Each number is 128 + 24 x the weight over its row's rms, rounded and kept within 0 to 255. Layers, rows and columns count from 0. Numbers have three digits each. The size before them is the row's rms in percent of the matrix's.

# up: layer 2 MLP up, 384x96, rms 0.238, rows 89-120, columns 0-95
# down: layer 2 MLP down (transposed), 384x96, rms 0.193, rows 89-120, columns 0-95
up89 120:158129098152130135140098110149122117112107099144107177140146147116107129085145116153117105141133131152141163180153108112138109106117173096159106117142149143103114127128160151116101139100152101132137137114150166081166139091135117064154098136136107157097088150140075145091116136130110142112
down89 128:146137143107126098160094131117121134143176132115116158175111104106073094151159119124176120123113132163125175123147152120144121155112131154144137133115126139096094127162114129064098163114099136108148058120155111078159138148131120140123121130139159134122161136159121128089107136112116144105
up90 094:150157174131074114133148143108113130131113145127120099158140138128137107120157094118117120128106108132135143167171141213120098123166175078138119120133144108130158127134150134158103115129142083112126111133146109140113171153163109131160098104149080138118104124132142149148102113078120141139
down90 092:111153107120114108134133116156124147098182123114075168093127137138147126136084181181127137119169180165134093100149106120134114117154106157116145109091113157161093141132128124146097128135110126121116112164108147123144107089083105142128143167154152126139122132081137109122118125122173125126
up91 102:115094127144138082157135144113165118114053131109102107097177147129119098140135158093140133103099153121135100168185101125137126160167122102126177141162123116128134121121133104162127108124135164147103135196135125131114135100151135139122121142153142119108104131142114131077142137103104111116
down91 098:154118137115103132126130110151084147104195121130120157152158158138163171145151117114130099180160127155135098133139101102108138104049143137142134094097132123131118068166128102147114107145097138095158122145113136134120125118142163111136106136083138105146098098129109143150150138119128116130
up92 122:083115106143123123114130090171143160117108104131099151123124117173102139100116136158127140092136075111136186154143174131179127096152140081132106114128107100109166112126161113141128150122120102121145134160139098117073174131161139124124127145121122139154127150141092150132089103127124144159
down92 127:106151135114053104137121133152131131110146137146179178155121137137167083104088122165118129108164124112113090130140119115159110102131114095137135125139106108107160153140146130134117134115124124080127119115104156161130132167125119116107144114120150063191115130169143124114132110155155157129
up93 103:081154122130133093113143134104113154151075133116101163123128108118102126109119122147094109141109116154116126159189152120169135131099100139090133136128147121104120139162086093112102146078087161159139132156155124133115152104151118134120115168168157128100156102145114124117139164145131103176
down93 104:167172116073141111118099148090108143144103119135154144142151083124157096165118090138192110144123116116131186132102134133175170137116119111138125130105158113120115107136114112136098153095173124124171112095103134113126144113130157136132123174108103139092131115126146118129104113103123111165
up94 110:120136118126119156077110115141140171125108147183139150101117124183091100123059109137115091128141124157114167156152134110134152132127137130095135114081135104121153163151088089103101139132142130134126172112170157140103110113097148112087151162144123132120159126147101147114101118125134123136
down94 112:126124141130151116153137144148127117148192124120146131120090136152145109133116110139133126079068121159132177120117139151119139097125118114117184137122125115158102072122090119121126149092132168157148119145079114136140109168082161156114086076145134169146137127139111151138113100132121136125
up95 098:100118129104110136121169113093079155110138128126129109124161147128106094136125090172146175141157115134156130142142123130152119111103106129145145098115119117090139175131113124127091170165126129121142147116155148137072155133123158121083117058146121154075156118153124125130077139125142148127
down95 124:122104136137125070136153125112131111161136112087132148132113119122129150113126134122113134119160142164082131130140126131141119134136088114107137120125157116032119129142101150156129133170150155080134161112118107117147114160125156152137118129167142126102095127194134121142077133134086124171
up96 102:168135120119101112098141071142148111153145140113103143153132140155108125145137166162136135126132139161125157134174124156112098183167128090164134157174114070111107155160097133130115124095094103122124126136134146107123089155122143116143137105122174148130128140137143118108106096090091152102
down96 098:126099124147169166148104097125097133103132121174106133139159143138147103104091089175135139124104156110121142144125125121137148118098136108091137111136139139194139108131164154135121123130111155135125113126092129164096145104144143147106123141151107143092089157082157143137107184095090106159
up97 093:133118131115091164107131138131165113156154154123152071126098153148112156088090108155181154128157132130128086163144113175171127136136112130113111130142135112115115126164108140099148131082111102125165097120115120117074134122127125076106131117131156112094140177153140140127089141127123159133
down97 078:105125111123129125083162130101162123112109128134060119130103158167131135134107144092130121130155176141163144124133108156110089092085153138105135104145135173059083125129147121116128116119148093126144142103142161133091146107135140120115171098158124129100155148166148112139154132149125148108
up98 087:119061155121132108128144116162171159112140191144129127146128147141113156090134123106110144132122137112149129181118137148154113104146081129145131123114133122103145144143155106146136167118138130115126110164108153137127186128102119145144088116103106145088105131143124164105057155139102117097
down98 101:130156141194117144091126126127128130133118152102141121119138101106109136121135128105140101125141135150123122059113134110127117136089180148101112104148164154152118065099108144131095121129135163113102164139111118122134124101155078101130183141175161110122120126142116125168149092161144146125
up99 107:147121105149114097157180106116149107136109106099100192138114132127120130111128142129094125114152127190139169134174142125107073113138146087125142146124138038118147147103175113132161141131132112125114125095161124132116141137124138117093137143140116104120115131143109121130119107155143102170
down99 105:154145115166121110069115140114140118178114076100134128146139131155136119127146089130135143120102072169144143126117135146110110140148175125128124142140139112116144164116127094128177116114106142142127091138096135129121114121143123172107104125162082156138100121151071185130110141126165143097
up100 111:141119147123134118107077093136102172110142111151119128088130088147156122089154127113093099093080123141114137143130109137142103171142155113126140096136119153104151146138118164147121170161131145168150144103149111146164139113117198132110102111119101139159126147143118162091096086117133153126
down100 112:101126144107104118131108148150111149098180139080122156138107120129108112147132125117160126130151080172154169145124155140103070141143119168114114122140149147164120120087104132144123136138141103134146146155112166069146150136147057137121131129145099112146114123130084152133133101081126126142
up101 090:104102189120091101090126165123108139171130137117138139134115122129153139141139148114137112154093131078118179157127119170116110143158104082131106106153109136115125143162145124147077173153127154143132147130154099138108113163110112111126111060106111124158102122138147126080111136121133111115
down101 089:121156130124107145125135110138130113097095116100119141109115143120120096130124138114155129122122134119116137131129166133102167130135143165134116104118132164238133131117124148141136111144107110151105094170126156140129134102147135107135167149118115123153097104032122150132140095086151144142
up102 063:151119157115107102125098135157115137085123116149064099097119120149144157104132118096122123096105103120120102123167178106156121117104142132150099113098111085114189143139130124118142142083147147165095156119152161094108167087150124130123115096148149150125107151143133160114153118136106143143
down102 086:131121143139092116123111124122093160108096121157096109092134119145145180116137145112115134073114084123126152119157149130126116139138149134146125139104137079086140135138129163100125137097151154179089147124152118117118139113163128130097138123189133121122128188191131120111140116141071145134
up103 120:167110128113094074089142097139122118127137106105130153138133147122121126127100155122140120097117122130146115109136125123086075146132166085138131162167130129104131164141142138147158153152147126169141152091116165111159102131141142143122078100146122157113157147138147117121122076067105105175
down103 142:156168131091122091101118125106126105108127125111099160135152125126156139183157102093128068099168130150157092117103121096154118147153133106151167099140128125098086129128131159116157106109138130161133114123156146157099141131120145115109081100138111148142138106185172130149104104144116116114
up104 085:124113107124096104126134151155069144134151148093124152101155126116132122131107189146152128133127138153146076103139135183107133129130130111106137141126140129119157164119159107125068104134150101139114142107152166141163111124134130073145103093130166162127121119150141124086164095086127104146
down104 073:105147105147106139132132112155125088120141144118159114157143108173100136126165119132133132186139157080100158142089127093137187107108107157121093140123143133194144144150133117108135116124087139119109118113121127096126175122138126143123131098091160094126141098061119136123134147141158122135
up105 103:127098148112114114124140147137138168137138104143132141108105087200157092115120156174134114115126122165128130164164152118129129117158135110111133098104114128111131135094141116135114135064145138161112129166130113135112156125117159115140112152143120083102111147142071137064107143173122137166
down105 110:139146159098105072111143146116123130144155110143138095124169092144138148124118143141136167130128183141136150147150110130113134129150107113139096114167119100107163100159145135122091104110132128162129164110103091114091162135118130175146112115186149105118122118136107083098092172138099097126
up106 090:121158130147123102120130093148080147177126164143101155119129102134160145089084129093149112129130104153126118145166150185110122139148120127149091110083125122113132129150092127110103102158131119148096096171130095122127185084117125131153111126158152119134163112137117109137141152105093088139
down106 093:153090098089118165105082090113131146073123106097122138151122161132119128161144130143112124162125091163141138134106118136143142114151119145161175157137084112127089143115142117121170121090104165099142121140134179144116123137108130105125142158144107129156098167101165116107113152139131174111
up107 090:145134157142092137098105108115159128114132129116127085111120128179095173089165118149169167112162133088085122148129173149101117123153131107113167123145145113118183133131125139111138167087103122149095128113139132088118155152122146080155147104130124099121126129135128112111106126086136163104
down107 077:116114159116173147101123108132151175133126100146152128117127106090079109131117090088122130153102123105158165126123089089105150147093135111140132103175118142163093106105129165138117122186170113122157149131141117125156099105120131128114135160083125154133155163091144148138115120157109148117
up108 105:140120102147112156131108120107120112107107129154112107095141159168149146078113125070122102149090153175115166144107103124129126102163110128136092112153137115103140129104132154165129159162114142130176174090153139122162140128148128125128120100135126098090125170134113111093135146149106179103
down108 099:086145126109103120130118115101151130135188121143095135182102156127097141186081144156118169096135121104129128125180104141135108138140160105134157150110145106137137064142140084104144137133130123111103089114108123142110140122092118127120109152129136126140154109157160145109150105154177109130
up109 102:152087130131123122112145082125102147082143131182086172125125136179115112111136168153120126099148110164118133149126146120131131119121118130132124164097125116122134161094101145146092119132143143141146142162129086122120104146129106074075144092117104151171155137139140125127083113172133163108
down109 103:099109107117109092145166206104146174086111145150146105116088110150119132160094055094152131116096139112154110140139138136152088126171178132120109153118142106119136120109137121134148125120121108123101129119173137132123144151152120094139159126146136107159108121128124136084119140157141147120
up110 086:147130123128104106138146080131102160159109087122121127070099105118113199134121121157098155129159098123152131141150126154131129129128157094158167111128150109104129180128157169150097118115116159160146107140172120103129143115150099148122130140110126123172139142124122135130079085128094111109
down110 081:168127080119146089115107161143110129133146146137145117196133156148118104121089114155125126117150148103128125125117118097108143107088140128139149153138160157141139163132107078138139102173070113122133126113116151080122134105173158089166145123110104079142151155119117144097154137136117135124
up111 090:129132128138135078136148125148123113131126149117100131117138169122111114090139142123075173125135148115101113138132110146121125118090066140131162131156147104132164134112153175117103140119158135107131112120198145128135144138172152092122124152114148151139162137142119111113043089130108113145
down111 087:139157105155129128100089159171133123135153125151077132146138116123156133117159147111150121159094151087132131085120117097098112105133111107121120162158142103093162077115156140152124119131164158140169099125122119121130090112142118083109134145143165172141102166161120094091133141145105139106
up112 109:173092127125142135109089139146125127099126120145106142113124145126151151090156172141119106128094099184100168149141153123125103127132116120109110108128130137103179108069142152119140137100137138093156146092141139112093141102139147106128102108128082100133095192139108120128175134163136146141
down112 112:149134148106085142136123124149095107155164127094100122161116156124156119105143141172145127144120182086144145121132141121152132134125066104108152166137115142098100142118104140159190100088132149144061138156150139110103129108135113099131147111137132163100127153126141095111131126158107109114
up113 107:167103138116102148135055141116117126125151133147113141108126144129181140108122118145147076114102111130106132127142125136149153108156171139118150171107090130114119161116123150165131132114133130135138153096123129111127091093197161145087100146136071144139096133153132133148152081127116145106
down113 098:166168113154148151116121117083110138131116135199103110108135104129175109143143124115167132128076086113158100124132148102112141108144114111116140138097103152108155131147142156119204106167109152141130106118188137136124133118123093123121123101148110104140130129103150090141132135132101137094
up114 089:102094084109166131106145071142131112124158121163117106080104144130129104112075131118116101138147128105115148159156090136154125133116152115116119128149115118130169174093125139146143197142160118123102179150129118092122123153148089105126122132117141161126085154137098160114102134126130120120
down114 080:113119197122133136123101166130099128156135171109120113148164143112096123149127109068109144132125128092147107126141158137101137133084158094116139176152184139136083116178146102120108146138094140144131099137135121156128104164117088175132113102094112103120129114117132146137105142125131136153
up115 066:117104177135126061114116171095132154115145141103121085106151144091100155109142103147106114128176122091108113164132143139121118107122142095140107155118092080102139144110149119143156162106149148120114105146156120121121163097173139143161124102141138123133129136177112138139128113148097093164
down115 108:138113131137124108121128137119134146109120123126137082115136106138114173098107140140112129119117088104100155126139162164128125121123137127133119145129104075050160140134137133094121123120148165149119133114159121115127152134145137107140129128205134132140110149227131123109122133164069116132
up116 105:140124148126114156091131097090142171108061152130134108120150129074114106102136109148141125137113133118161109182155096114142149129080103090115163122114161114080111147147126143117102177124115157142114113186169114112124145093095169134121131128149118116126124110141123136093110136119125137118
down116 125:126140137142144119179157133167129071152129131177143122163137180115140124122170106137127122078132164117080136117103151081121103130140094161138100128124118126118138140088142112143137114125113110134109107125083064116113091147176127143123156147146111155122131117163114141092142117137105138156
up117 112:149144144142121149136104172153132129159110121123099112084108093136161154069097125120132092073141088129133154161149188148178118136135129121139127124136086086109134120114176119149148155116094143101157168139117101122105147107120121130135139142133135136155130153147108134107102115146125137073
down117 107:119104120096132113175143137181148123129150102138165095116114132138125144127093098111136129141142107086148103166146135137079149153137079082121160153125153098120116197106149108143154104111109124117136139152137129118135124177122127144140140156129127111114075152081098152102128155097125139145
up118 119:139111143121131129072098065105085142145112090128149168076137103147139166088139143130158114142091121119105141139154137123166133144100119110107127134117081117092128145143125153120135116115142145145148124142108110093095119155151194125102131113142141111141171140152140168113136139108124078126
down118 134:116106131139118126112071076112114133155164070104147154118132095147142167118152102122153142159083138145130183113127069129143130150124124103106114117130156132086151071142154146136145119113120103134145115119086150120116162170141127144115107113136119118164143122149173123142142127114171115138
up119 086:160103114153101108092120088117124121135128131155091124096158136135132135102109110159128136146131079124118108175134137129202103144092132123103134145135112118102127120100146117092124122108145190112161163145124113073107155136160145124123114088135166151086135159145086158146118129112111135117
down119 100:126093129162109111102111113137111158158091152105089112077167108122148153117157131120119125136131124133123131169128123129155102125142116150125106101123113133052145126133119118122136147141146127146121127113158097126127132109157160108145124118198161140114131135199121110139130122133041127132
up120 089:051088130149126133108114142138143147136133127055113150146167164135118071104094161121125130130133126154101117136130117088094120133082098115154117174149114118091126148084147118134093125131112139130155163137139128122159112128123124125088128158147113137091151138156138164146141160109118126119
down120 095:105160106157135111158184102134170160121111155091104114108132096084146165153150084095119157151135143133139102137149143092139117084134121101124142125114115120131121138118106130136156131121109135104105116184125077089095128117170120134155129115132140151141147137143119094189129104158104122155